config.yaml
d_model: 128
n_kv_head: 1
rope_base: 10000.0
attn_scale: 0.177
tie_embeddings: false
parallel_block: false
init_std_down: 0.00675
lr_head: 0.00903
seq_len: 1024
doc_mask: false
Each number is 200 + 40 x the weight over its row's rms, rounded and kept within 0 to 999. Layers, rows and columns count from 0. The size before them is the row's rms in percent of the matrix's.

# o: layer 2 attention output (transposed), 256x128, rms 0.143, rows 11-16,43-48,75-80,107-112,139-144,171-176,203-208,234-239, columns 0-127
# v: layer 2 attention value, 32x128, rms 0.123, rows 11-16, columns 0-127
o234,086,260,239,236,216,127,191,192,213,186,266,214,177,249,193,245,194,242,220,127,229,184,176,207,224,230,220,185,212,261,129,167,142,259,190,173,139,183,324,185,184,235,145,193,246,198,199,260,229,155,216,247,201,195,168,227,187,161,169,146,217,170,164,131,136,128,182,236,199,230,196,269,198,164,170,161,236,277,178,183,234,105,155,205,120,167,207,204,188,187,187,195,223,159,182,145,118,163,193,213,208,203,207,206,172,169,273,191,237,213,160,141,262,193,160,215,160,171,218,234,273,255,238,211,195,240,150,143,224
v11,099,226,270,196,202,175,238,246,208,191,141,306,165,202,186,178,132,169,248,186,183,195,176,211,209,207,228,257,212,194,211,204,178,151,166,150,219,186,181,258,208,175,259,181,176,216,250,318,239,191,169,195,127,198,173,194,189,284,182,133,160,201,174,208,257,236,238,159,261,194,167,144,232,138,181,221,155,178,186,222,211,150,187,221,125,152,186,194,263,225,198,271,207,224,136,190,204,127,114,175,233,215,179,234,257,210,237,224,137,239,212,240,127,190,272,155,250,200,257,184,170,193,208,174,132,175,224,257,212
o11,111,178,152,197,273,264,249,149,199,229,212,195,214,198,221,239,159,216,231,182,223,198,249,193,220,187,204,284,150,156,155,180,212,194,273,239,155,180,233,213,194,209,242,180,282,232,171,311,224,182,134,188,177,209,182,270,249,245,221,237,170,216,232,245,221,177,219,120,205,192,202,254,182,189,162,211,222,212,217,147,213,270,160,120,187,216,203,228,221,172,138,187,104,231,192,241,232,279,158,192,197,205,197,226,202,264,146,182,298,148,237,174,185,236,166,214,282,178,174,195,120,158,214,161,252,187,237,219,143
o43,106,276,210,202,185,178,250,205,215,154,145,205,150,190,177,216,267,192,222,172,290,202,144,161,133,213,201,116,221,183,199,254,162,247,223,171,178,199,158,204,234,178,103,215,229,228,193,204,100,243,214,139,172,187,218,187,201,239,207,179,153,277,203,105,208,248,222,135,178,175,186,115,157,236,197,228,199,118,213,189,182,215,178,210,214,152,269,167,206,122,214,220,291,206,227,142,230,195,176,204,206,210,275,191,206,194,234,215,156,192,178,159,178,231,209,189,264,231,215,165,256,115,163,246,134,196,202,202,159
o75,109,239,222,158,155,225,185,240,197,277,189,257,264,174,199,165,173,171,222,167,209,179,186,236,191,248,193,222,234,191,207,173,198,196,183,205,166,254,248,181,202,154,253,200,203,206,239,278,213,195,215,260,161,204,246,174,207,130,197,188,304,252,218,243,202,156,201,208,251,183,254,225,282,180,194,128,314,177,165,230,220,252,231,277,265,203,241,279,189,222,244,150,158,241,244,246,213,209,251,221,172,197,181,206,244,159,208,239,258,260,220,210,206,244,216,159,169,187,186,203,310,209,209,257,193,183,125,253,130
o107,090,181,199,184,201,172,202,134,186,151,254,154,187,185,271,201,256,209,152,235,141,186,205,164,247,190,136,202,212,256,247,189,252,283,135,210,234,162,200,188,212,275,240,189,215,200,170,163,176,199,205,103,160,231,234,163,184,194,178,182,170,202,203,163,158,197,158,230,217,194,262,170,166,160,327,227,144,264,148,170,202,148,249,247,243,200,309,210,209,263,194,225,205,156,187,183,169,245,172,178,221,179,194,127,201,168,158,236,190,240,163,202,147,153,131,214,150,169,207,105,173,208,162,163,183,260,173,183,220
o139,101,243,189,220,238,181,223,165,144,247,183,197,156,229,181,171,183,248,181,197,243,123,212,202,217,139,208,195,248,259,274,220,220,265,265,207,309,143,134,185,202,178,259,210,240,171,184,154,179,162,205,192,206,172,153,268,229,114,162,203,268,204,205,211,205,183,256,344,245,194,173,190,186,169,199,183,229,163,225,193,196,187,160,215,200,195,155,128,134,127,177,228,169,204,177,258,133,176,221,162,151,175,188,219,199,184,170,214,138,224,138,264,205,195,209,224,127,152,233,198,171,171,163,207,210,204,228,141,260
o171,085,114,155,189,137,152,245,199,141,225,198,230,247,166,232,252,207,198,260,252,141,195,276,246,183,171,228,130,172,260,192,137,152,167,223,197,179,195,237,196,187,161,123,218,199,206,95,182,291,139,214,256,208,208,203,177,211,177,169,163,171,100,184,198,212,216,115,250,203,241,177,231,234,249,105,144,119,165,231,196,264,214,213,202,187,240,166,245,205,180,176,267,194,150,175,206,174,156,197,215,165,234,216,221,188,192,218,158,144,167,214,166,210,153,186,212,200,228,179,257,186,151,195,178,274,199,229,224,188
o203,098,207,196,204,255,239,221,140,259,162,187,221,234,188,119,267,181,221,159,201,210,307,198,112,182,193,197,176,225,181,159,207,202,152,169,244,223,240,214,160,142,254,191,202,172,178,260,146,174,258,225,138,172,189,173,182,208,223,239,215,185,201,177,242,215,163,191,121,202,283,244,237,165,144,219,239,210,193,205,276,131,198,194,125,207,238,141,136,190,197,224,142,173,280,210,201,202,241,202,247,199,122,122,205,178,245,214,136,247,231,214,235,194,218,248,184,272,142,208,245,183,265,238,151,164,187,227,214,234
o235,086,169,178,218,180,231,124,265,214,259,217,199,218,239,244,184,157,156,192,224,156,175,171,246,275,230,157,197,173,139,145,238,176,109,141,211,151,197,220,164,195,205,146,192,108,212,236,208,202,176,156,221,295,169,212,201,133,218,214,168,162,132,213,150,174,190,166,213,113,170,227,175,150,224,191,206,187,279,229,225,177,168,208,199,151,135,135,150,202,266,209,195,258,171,172,162,242,190,175,152,292,127,239,187,194,206,217,276,185,191,235,197,247,164,208,225,220,226,197,249,174,255,210,212,264,234,149,181,246
v12,093,236,286,123,229,136,211,165,246,180,157,202,257,261,226,223,259,273,191,168,200,156,206,132,212,193,227,161,141,203,179,242,217,177,176,198,225,242,154,173,248,244,202,212,205,185,163,166,228,204,155,127,260,212,238,288,229,253,184,243,154,129,261,192,213,196,245,143,166,236,262,197,217,195,242,245,166,196,128,187,175,152,236,205,227,238,212,213,220,205,232,190,298,169,239,283,172,201,204,185,200,240,252,224,306,190,275,210,202,255,154,221,153,211,167,150,201,209,212,156,228,233,212,183,228,263,183,158,201
o12,098,149,211,188,224,208,240,160,220,225,275,174,162,197,174,204,166,184,163,202,179,178,142,224,280,222,229,188,296,268,95,182,176,233,146,254,191,127,214,195,217,277,235,128,226,233,221,200,209,211,211,277,238,157,197,173,181,243,152,195,117,179,160,142,181,169,194,195,183,258,131,250,168,171,188,215,186,244,204,182,187,220,192,195,215,198,213,131,135,141,182,231,232,152,248,213,217,217,219,174,165,271,140,210,137,234,127,147,211,165,249,225,212,180,175,164,235,220,123,206,242,206,284,156,195,261,188,231,215
o44,101,191,237,229,166,255,163,179,210,171,254,270,183,121,265,180,193,184,187,294,156,153,270,157,215,179,152,171,170,244,170,141,215,156,281,164,172,234,202,189,201,123,200,213,231,175,221,277,187,299,217,189,229,218,218,218,99,154,200,220,227,140,249,211,186,164,263,186,154,213,216,186,257,183,182,194,202,239,182,228,238,189,192,155,150,177,271,163,205,231,211,149,184,213,286,220,217,205,268,208,211,167,252,148,157,193,163,217,244,157,167,174,225,210,234,220,198,230,264,233,169,156,164,218,121,180,120,223,224
o76,097,188,169,163,209,169,166,167,164,219,291,229,203,205,149,211,207,318,182,188,171,211,181,308,274,182,243,120,245,217,179,225,169,157,222,225,177,232,199,221,169,269,138,168,265,173,160,191,214,148,208,246,164,206,247,192,200,223,200,180,193,248,252,93,150,259,152,248,237,298,176,213,184,167,182,244,211,190,226,192,212,191,219,221,140,183,225,214,122,230,218,232,186,130,219,201,158,186,184,164,224,201,167,175,154,254,226,196,179,179,153,217,150,219,169,152,199,231,211,267,236,214,197,186,195,270,281,156,141
o108,089,200,289,211,201,217,263,210,217,133,208,211,232,292,170,226,250,160,209,168,284,199,234,193,160,274,169,305,172,166,268,151,198,140,195,212,196,171,136,210,226,198,232,202,176,218,173,168,201,183,215,209,137,200,219,147,245,194,166,195,266,185,219,252,200,149,274,232,211,141,236,184,106,176,199,150,265,189,184,147,211,215,229,227,218,261,185,216,227,201,222,153,138,185,188,120,205,217,202,206,172,236,125,218,234,122,157,172,206,294,188,252,208,171,225,230,232,232,207,154,129,258,175,200,172,202,209,172,158
o140,106,225,203,255,203,301,250,158,207,170,222,193,206,185,193,146,187,203,257,130,184,206,139,158,146,114,247,215,238,163,192,160,244,225,215,172,194,174,212,164,180,162,185,160,202,191,294,278,165,193,197,185,166,184,141,290,225,202,203,231,226,178,244,201,227,143,121,163,197,208,240,279,264,208,157,195,173,151,165,225,197,216,243,260,210,120,243,250,240,165,192,250,190,214,197,185,216,210,194,215,245,192,249,174,215,231,189,211,158,189,315,149,197,188,222,255,232,226,164,172,258,148,206,254,277,241,177,255,161
o172,102,231,142,189,188,180,216,241,197,220,97,188,153,186,175,248,190,139,150,210,185,206,206,179,145,195,210,142,210,204,215,252,153,293,158,216,243,214,222,193,160,226,211,260,121,191,164,155,197,238,143,148,240,173,111,182,200,177,217,163,197,186,79,242,239,234,207,216,200,176,130,159,133,261,243,219,235,217,228,233,217,235,142,172,228,233,200,172,210,197,194,198,148,171,149,249,196,195,161,176,162,110,207,209,222,148,237,236,178,196,208,200,187,228,142,161,170,148,238,267,170,190,213,181,169,104,271,171,266
o204,107,162,204,190,211,101,222,320,225,212,177,167,218,172,219,186,96,216,265,185,214,206,268,138,210,252,204,203,225,189,251,241,215,232,200,167,266,221,235,240,271,180,158,194,231,225,249,192,200,245,215,194,286,186,240,148,185,168,220,124,222,269,228,226,105,243,196,217,201,145,220,172,188,178,219,239,243,157,154,259,160,176,159,162,156,204,131,163,240,238,216,151,246,250,139,203,232,198,173,180,197,157,193,148,204,212,183,221,150,209,177,226,184,184,243,260,150,185,179,130,180,234,221,172,161,125,168,210,161
o236,088,186,244,151,242,235,154,184,186,238,218,164,255,209,247,209,214,195,223,229,237,170,151,251,176,232,150,198,62,183,220,181,190,258,182,188,187,234,170,202,232,141,231,180,117,206,136,152,137,178,153,178,168,187,189,152,187,213,231,210,202,181,124,220,242,245,199,161,232,215,251,252,307,214,220,195,146,179,230,155,164,203,259,219,196,221,153,269,186,203,213,211,245,190,239,150,145,201,233,199,144,263,211,253,229,202,235,228,209,157,238,286,256,168,328,186,220,182,179,192,197,250,121,223,200,209,185,196,189
v13,103,211,195,209,198,125,98,176,224,269,189,168,139,174,213,259,173,193,157,289,250,191,139,162,207,143,223,171,226,202,206,247,166,238,199,151,175,172,190,187,159,226,163,193,123,215,212,250,185,255,191,307,212,220,216,215,197,212,155,201,256,188,154,200,111,218,219,252,242,136,256,154,196,200,246,235,228,247,196,153,254,206,174,149,158,198,248,114,150,228,219,212,227,252,226,160,196,205,177,122,199,240,257,183,223,135,201,185,178,211,199,234,217,268,137,203,165,109,177,168,230,194,187,253,196,175,150,230,207
o13,108,278,227,123,202,186,243,213,276,254,198,159,146,254,232,221,239,126,195,169,308,147,225,189,241,201,154,130,158,228,257,178,185,277,208,137,260,233,183,272,176,157,184,243,136,168,223,258,187,207,219,139,156,185,152,173,251,184,170,217,204,228,140,223,216,249,174,190,171,202,194,183,202,184,194,237,208,162,154,236,271,182,175,183,163,191,275,152,172,207,226,186,234,215,203,159,257,191,190,224,147,146,199,229,244,200,186,167,233,208,194,270,246,203,268,241,209,264,200,271,184,239,130,227,183,231,247,177,165
o45,096,228,212,254,214,167,191,241,145,211,209,224,240,178,200,266,137,226,220,224,144,163,161,186,230,184,219,206,279,224,248,181,254,192,215,176,162,247,189,223,209,196,183,201,208,132,174,167,141,246,210,134,149,180,134,174,271,204,207,170,201,150,210,175,186,226,210,248,222,155,198,185,125,236,213,154,292,249,173,171,123,154,135,226,185,273,139,177,206,294,226,218,238,106,189,234,206,229,167,119,195,192,199,252,172,174,218,232,218,222,185,190,107,147,224,210,193,162,198,104,185,181,162,215,289,164,217,198,182
o77,096,218,186,168,177,132,139,188,197,188,203,206,246,239,186,234,216,201,284,172,188,220,267,180,140,186,204,234,145,165,213,296,194,185,204,209,201,191,239,200,162,213,257,211,234,148,236,175,256,189,262,158,241,230,222,214,216,203,189,199,135,255,256,229,182,118,201,220,269,235,148,198,133,115,173,236,140,296,177,212,198,235,229,264,230,221,182,206,139,162,188,171,99,179,244,281,129,199,129,180,220,113,214,215,170,237,214,166,203,155,191,167,229,241,192,205,167,206,277,175,193,221,205,166,154,261,220,213,215
o109,104,202,176,179,238,242,200,211,229,168,249,191,289,206,251,98,285,171,213,245,185,195,149,195,224,209,159,152,226,250,217,166,182,234,181,150,179,185,224,178,246,165,227,182,210,160,193,196,216,245,230,240,181,174,189,152,185,118,232,205,220,249,171,216,249,234,206,198,174,292,276,251,220,147,239,223,125,245,220,244,240,235,147,227,199,259,262,154,225,236,156,191,275,281,218,218,232,152,245,271,153,203,165,154,257,216,177,167,165,167,188,184,253,184,274,184,240,255,172,217,266,173,229,189,177,143,183,183,250
o141,101,126,176,266,145,159,214,154,269,198,169,191,237,136,153,155,208,210,179,128,249,207,194,164,148,240,177,155,149,182,225,206,202,144,281,265,171,223,162,174,273,238,164,165,166,259,168,206,220,128,185,231,277,193,233,211,155,225,232,229,166,214,177,275,190,239,196,136,159,242,260,176,229,211,236,183,237,121,169,213,214,192,235,118,237,220,185,158,262,153,193,198,175,238,170,248,146,215,212,230,201,136,221,145,178,247,207,205,204,216,162,212,188,190,224,233,165,188,83,217,260,128,228,210,201,212,175,174,171
o173,094,134,182,172,169,253,217,213,190,166,180,158,132,207,198,285,169,152,140,234,194,302,195,216,183,219,120,236,226,174,197,219,200,249,170,197,197,166,246,85,145,187,184,197,203,236,184,159,243,243,188,211,191,219,199,195,237,181,189,166,226,164,179,162,217,229,182,266,170,157,180,210,204,255,180,255,234,170,260,152,173,217,238,207,204,176,183,187,142,252,228,204,166,122,185,105,221,183,241,180,233,293,213,251,224,157,147,196,203,251,225,196,233,217,185,141,166,232,221,283,63,173,227,210,190,142,215,196,217
o205,117,181,159,196,195,233,254,218,153,141,189,195,185,101,217,193,186,297,206,209,161,244,287,177,214,196,240,241,253,152,165,148,269,169,179,158,227,157,254,195,228,207,184,167,204,257,249,216,208,161,141,258,191,240,155,232,241,223,126,191,193,146,209,225,170,164,206,135,182,163,156,206,153,170,149,119,119,143,284,183,180,173,225,176,230,180,206,228,260,147,235,183,200,247,200,230,216,262,102,205,151,207,214,154,209,204,220,236,247,267,215,172,226,206,155,200,260,184,248,211,186,180,206,203,237,164,148,237,143
o237,085,210,244,242,238,277,226,160,172,227,183,279,125,263,142,190,218,169,228,193,187,177,200,208,239,224,261,225,140,185,160,169,148,196,169,308,178,211,206,212,177,220,177,262,235,217,179,247,170,160,128,127,178,162,269,200,159,201,242,242,199,214,269,243,149,94,171,210,185,208,227,218,272,247,211,193,203,176,180,215,228,226,199,214,144,153,180,274,242,131,157,210,123,228,208,211,191,203,260,184,224,274,161,178,169,214,278,207,144,186,205,225,164,262,192,180,221,179,189,225,161,234,170,219,206,245,222,171,278
v14,107,248,207,173,220,219,207,207,131,213,235,261,239,154,228,129,200,172,220,213,232,228,191,147,228,160,200,157,303,188,236,134,212,269,236,232,201,212,173,136,149,208,209,125,228,252,207,289,212,211,216,202,214,235,214,172,166,186,150,235,201,146,135,165,189,225,219,161,175,232,202,168,207,231,154,209,200,111,195,268,248,246,183,239,156,212,235,141,164,250,188,219,205,204,225,216,168,324,224,186,210,190,239,229,128,240,180,215,211,194,217,175,117,135,291,145,223,205,134,253,161,216,193,175,237,246,163,230,232
o14,126,131,160,219,267,222,278,102,234,202,189,254,142,234,189,225,217,243,189,136,156,230,228,189,150,165,178,182,172,195,238,214,234,177,189,175,204,238,156,138,217,170,132,206,220,263,195,249,199,212,156,217,195,217,225,177,251,248,182,115,165,119,207,235,249,282,245,176,147,220,181,259,250,192,169,162,192,122,242,144,164,162,137,235,256,163,199,233,257,234,200,233,194,127,219,198,101,236,194,204,204,167,187,185,223,190,234,207,247,217,273,240,138,196,149,232,211,204,189,229,216,258,199,169,221,183,255,223,146
o46,103,195,208,208,145,153,203,240,200,135,273,146,201,243,175,169,147,187,247,242,195,153,213,211,127,229,185,177,257,65,289,198,122,198,214,267,172,202,282,216,229,222,190,216,197,184,263,169,184,225,248,140,149,199,208,189,171,188,175,186,248,231,176,230,203,157,175,274,264,147,239,202,185,187,143,167,239,148,187,246,220,236,182,215,266,197,151,234,158,204,188,195,213,224,170,273,236,188,187,192,141,235,220,238,161,179,139,212,171,205,202,222,129,218,246,227,280,181,214,231,238,149,176,236,222,272,265,219,203
o78,098,167,201,192,162,226,141,141,187,75,251,185,182,232,163,201,188,203,141,211,154,258,261,251,199,208,215,181,175,230,191,179,264,170,242,187,121,196,188,193,186,219,272,179,198,91,128,186,142,240,143,248,129,226,174,225,220,220,231,201,163,189,208,241,213,203,165,266,187,148,208,219,143,204,199,229,191,215,243,163,278,183,180,173,195,249,199,225,206,138,266,235,266,156,130,202,222,221,197,183,170,235,204,175,199,209,174,186,179,170,203,170,260,260,103,238,168,232,218,176,233,146,108,163,169,200,256,212,158
o110,097,168,183,234,242,146,183,166,231,218,197,242,235,231,229,210,177,257,238,178,131,203,246,220,244,194,149,214,235,145,215,188,169,174,208,200,227,270,141,198,185,192,233,179,266,299,123,190,290,103,175,192,266,178,180,253,252,230,151,187,195,218,226,146,181,235,226,161,172,261,178,225,226,237,244,217,278,241,197,218,163,202,216,215,206,150,238,201,223,107,186,185,244,230,154,240,181,135,214,220,274,191,154,215,289,195,146,222,229,191,161,222,268,185,231,155,167,212,221,243,226,129,219,175,149,132,163,186,169
o142,099,192,211,203,197,246,271,160,242,207,212,233,204,156,222,158,205,151,231,220,170,197,152,144,225,247,278,146,226,314,209,254,280,219,252,183,209,139,178,180,193,196,217,255,129,243,173,160,189,319,242,175,241,210,158,215,122,181,242,236,171,295,228,158,197,194,211,155,177,164,111,126,186,153,189,241,249,182,175,217,165,262,212,208,159,203,153,161,196,192,191,177,158,180,204,141,271,228,226,176,223,170,231,205,189,212,151,153,187,222,169,196,209,162,185,134,160,194,187,135,195,195,230,222,185,259,182,152,252
o174,099,228,211,225,213,197,163,290,130,251,249,134,219,133,212,259,232,206,224,165,293,205,166,132,251,112,165,253,177,230,205,253,196,161,142,132,213,214,259,285,221,210,244,205,216,217,148,158,287,178,204,201,285,197,196,185,218,205,185,255,200,241,226,245,235,225,271,229,201,160,197,157,218,222,239,159,155,249,215,200,158,196,252,138,165,198,192,187,142,242,190,152,164,227,196,157,227,175,190,217,172,194,170,224,213,233,215,134,201,268,261,168,179,141,206,142,239,168,227,133,153,218,246,218,244,200,181,224,198
o206,111,249,246,182,195,249,155,158,234,190,222,178,198,239,174,160,168,163,158,195,218,195,213,263,190,153,218,237,53,159,169,143,162,201,172,235,265,252,142,254,171,201,209,219,199,136,247,250,282,177,236,248,156,180,200,162,166,175,250,146,285,183,153,203,224,214,125,158,189,250,210,219,296,171,166,203,183,168,210,226,186,171,161,245,193,167,276,168,195,260,191,201,228,234,210,187,234,168,225,172,217,232,187,188,206,220,201,196,165,191,128,220,202,248,252,217,148,242,250,257,176,304,254,198,256,190,192,211,226
o238,085,181,212,111,192,161,169,281,144,279,109,206,203,193,190,185,202,194,160,174,294,150,204,156,154,284,221,197,221,185,166,164,156,188,166,185,222,177,248,259,172,240,134,238,235,137,238,268,188,139,172,165,150,228,233,162,152,251,204,241,188,130,194,197,149,164,158,166,252,205,213,179,132,131,225,201,183,271,178,195,177,185,203,183,200,222,216,236,201,221,188,131,167,184,229,171,137,227,199,171,174,182,260,199,177,194,288,272,200,118,199,158,184,178,238,223,207,179,166,212,156,268,232,169,200,151,221,197,245
v15,093,217,182,198,216,198,212,203,149,249,190,304,188,257,160,156,194,132,135,317,171,252,208,170,273,214,179,245,197,245,168,235,211,202,202,229,220,186,172,139,182,179,163,245,144,226,208,245,246,203,151,186,293,219,206,289,196,221,179,218,209,247,236,270,218,182,198,175,253,211,182,235,217,191,201,181,208,271,184,222,223,223,278,224,206,179,190,161,204,156,172,178,194,138,196,160,151,274,154,219,194,218,151,188,180,280,203,164,239,212,329,200,243,192,186,281,234,196,222,186,228,229,202,130,204,214,254,153,230
o15,118,112,184,190,242,218,221,254,192,183,260,194,166,150,139,211,163,226,217,162,199,207,163,215,217,163,174,182,246,252,206,148,254,270,205,249,127,134,244,258,125,227,193,261,211,238,237,210,207,109,156,212,198,198,185,197,169,243,217,261,155,190,222,226,235,178,143,179,179,156,183,185,198,252,134,210,152,204,202,163,134,169,177,183,169,162,195,241,257,178,198,204,255,181,220,199,224,151,218,169,214,257,247,217,205,227,232,211,181,280,248,225,228,217,157,237,127,149,214,162,143,184,172,195,302,191,216,270,311
o47,094,249,205,190,259,231,214,210,221,229,211,272,192,243,230,137,170,177,164,184,187,171,247,167,194,244,167,243,201,220,206,246,161,140,220,245,169,201,128,155,219,166,139,132,144,255,117,168,281,179,184,211,267,212,191,273,225,189,114,233,176,138,178,184,147,196,249,243,271,222,210,176,214,171,145,191,159,210,247,190,157,174,212,253,204,172,196,188,210,142,212,165,218,251,202,157,246,181,225,181,137,159,145,208,268,152,243,248,154,175,277,251,212,244,191,140,188,230,201,178,181,127,176,172,152,258,134,226,175
o79,085,199,196,220,248,170,241,147,135,148,214,179,184,265,171,291,203,195,185,186,203,237,214,221,219,203,206,264,109,127,163,183,259,232,209,233,133,234,275,211,269,180,217,202,150,241,228,253,219,246,191,145,195,169,235,212,144,223,227,212,192,148,173,161,220,214,181,211,164,173,121,217,203,172,228,211,90,219,170,224,233,140,182,235,240,221,209,213,171,132,221,233,166,230,184,161,165,279,310,206,188,247,241,232,204,232,257,230,210,145,182,236,201,246,209,271,293,167,152,195,200,176,231,217,193,256,157,194,196
o111,091,222,139,228,133,138,222,193,227,161,257,213,191,145,291,210,211,183,279,215,231,257,245,303,144,250,210,237,216,160,143,131,146,224,198,179,250,204,225,206,195,189,240,130,206,198,241,216,164,236,215,185,185,147,280,165,217,159,218,196,196,163,157,215,200,177,161,139,166,198,275,200,182,221,185,178,192,177,108,220,167,267,147,137,177,128,170,196,217,279,198,260,276,223,159,223,252,196,151,194,178,186,186,180,165,176,149,153,201,230,149,162,186,188,197,114,202,208,205,175,220,190,178,192,270,160,248,175,189
o143,104,186,211,217,175,229,162,260,143,193,170,229,257,251,216,92,192,209,142,212,207,150,225,234,86,175,195,124,261,199,222,215,248,113,179,211,246,229,187,132,218,157,209,233,270,149,180,164,173,249,207,161,169,248,163,267,159,170,293,181,188,181,219,189,127,189,172,214,159,193,188,205,225,135,240,223,209,234,251,279,165,182,202,246,191,291,247,170,171,194,222,168,205,191,200,187,236,220,214,244,211,197,245,173,147,144,152,165,230,259,182,132,232,193,196,202,167,179,237,244,243,201,161,197,157,196,165,141,165
o175,094,128,216,169,151,211,148,139,197,242,162,150,220,201,279,238,254,193,283,242,160,150,193,151,203,224,227,190,252,232,241,245,197,192,169,135,243,175,209,110,141,285,225,232,204,174,108,157,207,156,243,132,127,211,203,188,261,202,226,210,179,237,235,273,206,213,224,231,222,248,213,204,155,199,247,233,220,283,229,177,236,289,222,205,183,216,199,133,186,266,204,158,171,203,191,230,241,119,191,180,187,191,248,174,138,224,144,202,176,237,193,226,213,140,266,235,175,200,186,265,199,235,221,204,209,203,219,151,185
o207,106,215,184,232,200,196,150,255,240,207,169,185,185,173,197,187,256,215,236,183,264,147,186,189,213,164,171,152,177,258,155,237,192,193,200,239,201,206,159,203,195,180,281,208,294,243,214,228,221,246,257,151,221,130,203,241,207,214,146,156,311,232,140,206,282,212,257,188,150,181,246,199,235,243,214,205,136,119,230,199,237,262,163,157,171,160,220,204,243,149,178,170,196,139,200,248,231,185,141,187,160,181,204,133,230,227,226,262,282,208,216,143,207,204,149,170,252,262,220,205,150,182,271,171,141,130,237,216,209
o239,095,213,233,235,183,204,224,147,251,213,147,152,214,155,158,232,147,217,217,222,174,212,241,217,266,205,216,223,139,145,264,155,158,181,216,169,179,178,238,233,190,269,147,212,196,240,233,280,150,143,233,289,184,239,153,138,189,131,162,148,177,295,152,160,243,232,204,184,220,213,203,148,170,251,200,108,234,179,138,186,194,230,252,200,207,295,191,215,227,186,133,205,168,173,222,192,124,234,162,237,217,155,171,219,170,176,283,166,145,164,182,173,211,235,231,196,228,157,183,220,256,235,158,242,251,159,198,234,211
v16,100,269,225,257,247,184,250,240,189,228,198,167,262,224,199,363,156,270,232,186,181,197,183,188,174,273,242,221,261,205,158,194,229,176,223,174,179,285,214,178,195,233,108,197,178,176,242,190,268,187,233,229,197,228,217,219,232,150,273,205,221,171,179,178,239,255,187,148,152,288,178,261,235,116,238,200,201,184,176,205,209,206,159,213,182,207,215,175,221,155,201,134,240,155,210,148,223,253,196,221,162,164,177,259,169,128,200,162,213,203,172,271,154,174,120,239,242,219,236,243,195,238,196,173,191,201,178,197,204
o16,103,211,185,170,236,198,140,245,175,197,233,193,207,128,221,144,149,189,271,189,195,205,210,169,198,275,232,236,213,221,166,232,140,202,190,200,174,262,163,273,204,205,176,258,170,168,238,196,266,228,188,215,222,224,206,152,132,231,244,199,257,211,211,264,115,286,130,124,201,229,227,174,167,197,258,214,151,154,136,134,181,143,241,183,209,218,183,259,206,220,218,157,322,209,179,161,132,228,186,196,215,163,290,196,256,181,220,112,186,159,206,228,223,130,125,179,180,197,189,208,215,208,200,190,154,181,179,190,218
o48,098,248,187,186,121,172,214,237,223,165,177,298,245,210,222,222,228,140,155,236,207,201,225,173,230,209,150,180,242,204,92,143,147,188,208,219,217,229,227,176,135,201,186,126,201,241,242,231,224,200,224,215,178,192,261,192,266,184,179,216,190,206,192,199,313,178,200,161,219,193,205,276,202,162,167,158,197,177,191,217,181,222,245,192,168,264,233,244,201,209,207,242,188,216,122,212,167,129,177,205,165,242,159,152,175,113,162,119,185,190,251,188,263,205,180,185,187,229,96,219,239,235,219,153,194,315,231,226,162
o80,101,195,183,215,243,183,248,176,219,224,215,188,123,215,196,174,227,183,225,152,175,198,213,232,191,217,253,186,229,155,260,213,212,249,269,207,264,187,222,161,241,208,224,151,181,269,184,217,92,224,166,168,192,199,144,316,144,180,219,189,140,200,174,191,148,245,264,234,84,224,119,110,170,169,245,219,232,231,197,174,215,249,193,203,214,179,202,149,220,186,236,293,227,145,148,165,202,217,218,211,194,162,252,201,212,187,237,187,154,209,244,229,232,262,221,159,138,221,293,158,219,130,214,173,221,193,201,157,201
o112,112,167,162,191,223,327,127,165,150,140,255,170,202,216,216,193,204,264,189,171,238,183,150,226,166,127,277,194,153,232,211,234,229,256,183,210,137,231,237,218,165,225,209,252,189,176,269,150,222,159,169,202,201,169,275,262,202,206,198,187,221,177,192,212,171,159,196,239,249,157,214,157,190,180,197,231,203,167,256,173,232,165,145,228,308,230,167,193,141,180,146,145,229,162,271,167,188,269,197,199,176,199,123,218,221,197,193,275,173,188,192,245,208,194,157,239,156,197,223,166,244,170,160,209,153,208,140,297,221
o144,098,178,242,188,196,240,239,151,236,235,246,157,246,208,227,187,229,199,247,196,214,203,227,158,211,156,139,203,158,245,218,105,231,148,201,249,150,155,183,221,252,165,176,200,227,269,284,260,170,158,131,249,249,200,174,159,158,237,173,215,196,216,168,202,220,169,161,200,280,253,210,322,212,187,228,202,185,148,243,285,171,166,216,225,219,127,149,231,209,154,196,231,135,245,161,227,231,167,202,226,159,277,178,154,155,187,173,204,233,197,163,182,148,227,185,89,237,151,176,230,188,222,194,165,231,218,157,221,166
o176,094,157,213,261,127,201,219,190,172,205,254,156,259,172,199,207,201,179,200,248,159,194,147,270,181,197,202,210,209,190,244,247,155,177,248,153,292,207,158,239,203,221,248,147,273,167,146,189,206,203,165,193,159,208,166,194,163,205,157,215,126,207,221,157,177,116,191,191,256,191,152,262,234,191,159,181,212,160,160,187,140,291,153,215,191,240,247,220,260,203,220,156,139,227,224,206,237,178,182,123,165,217,190,221,227,235,256,252,221,172,237,200,152,210,221,259,307,149,262,177,185,161,263,266,235,156,259,169,199
o208,101,187,203,156,248,216,157,293,256,226,159,211,144,194,180,212,214,179,181,219,268,252,171,194,226,211,169,238,183,204,172,191,194,196,139,209,188,204,195,177,215,208,199,247,180,154,207,209,165,237,242,164,287,192,194,201,234,112,175,218,252,114,240,209,159,238,182,170,214,189,284,188,181,186,233,155,196,210,218,195,218,203,180,206,127,161,149,186,199,244,225,258,216,255,124,210,185,274,209,196,205,145,190,248,141,340,206,164,189,253,170,147,142,190,192,269,229,219,209,264,118,190,163,236,292,130,226,193,173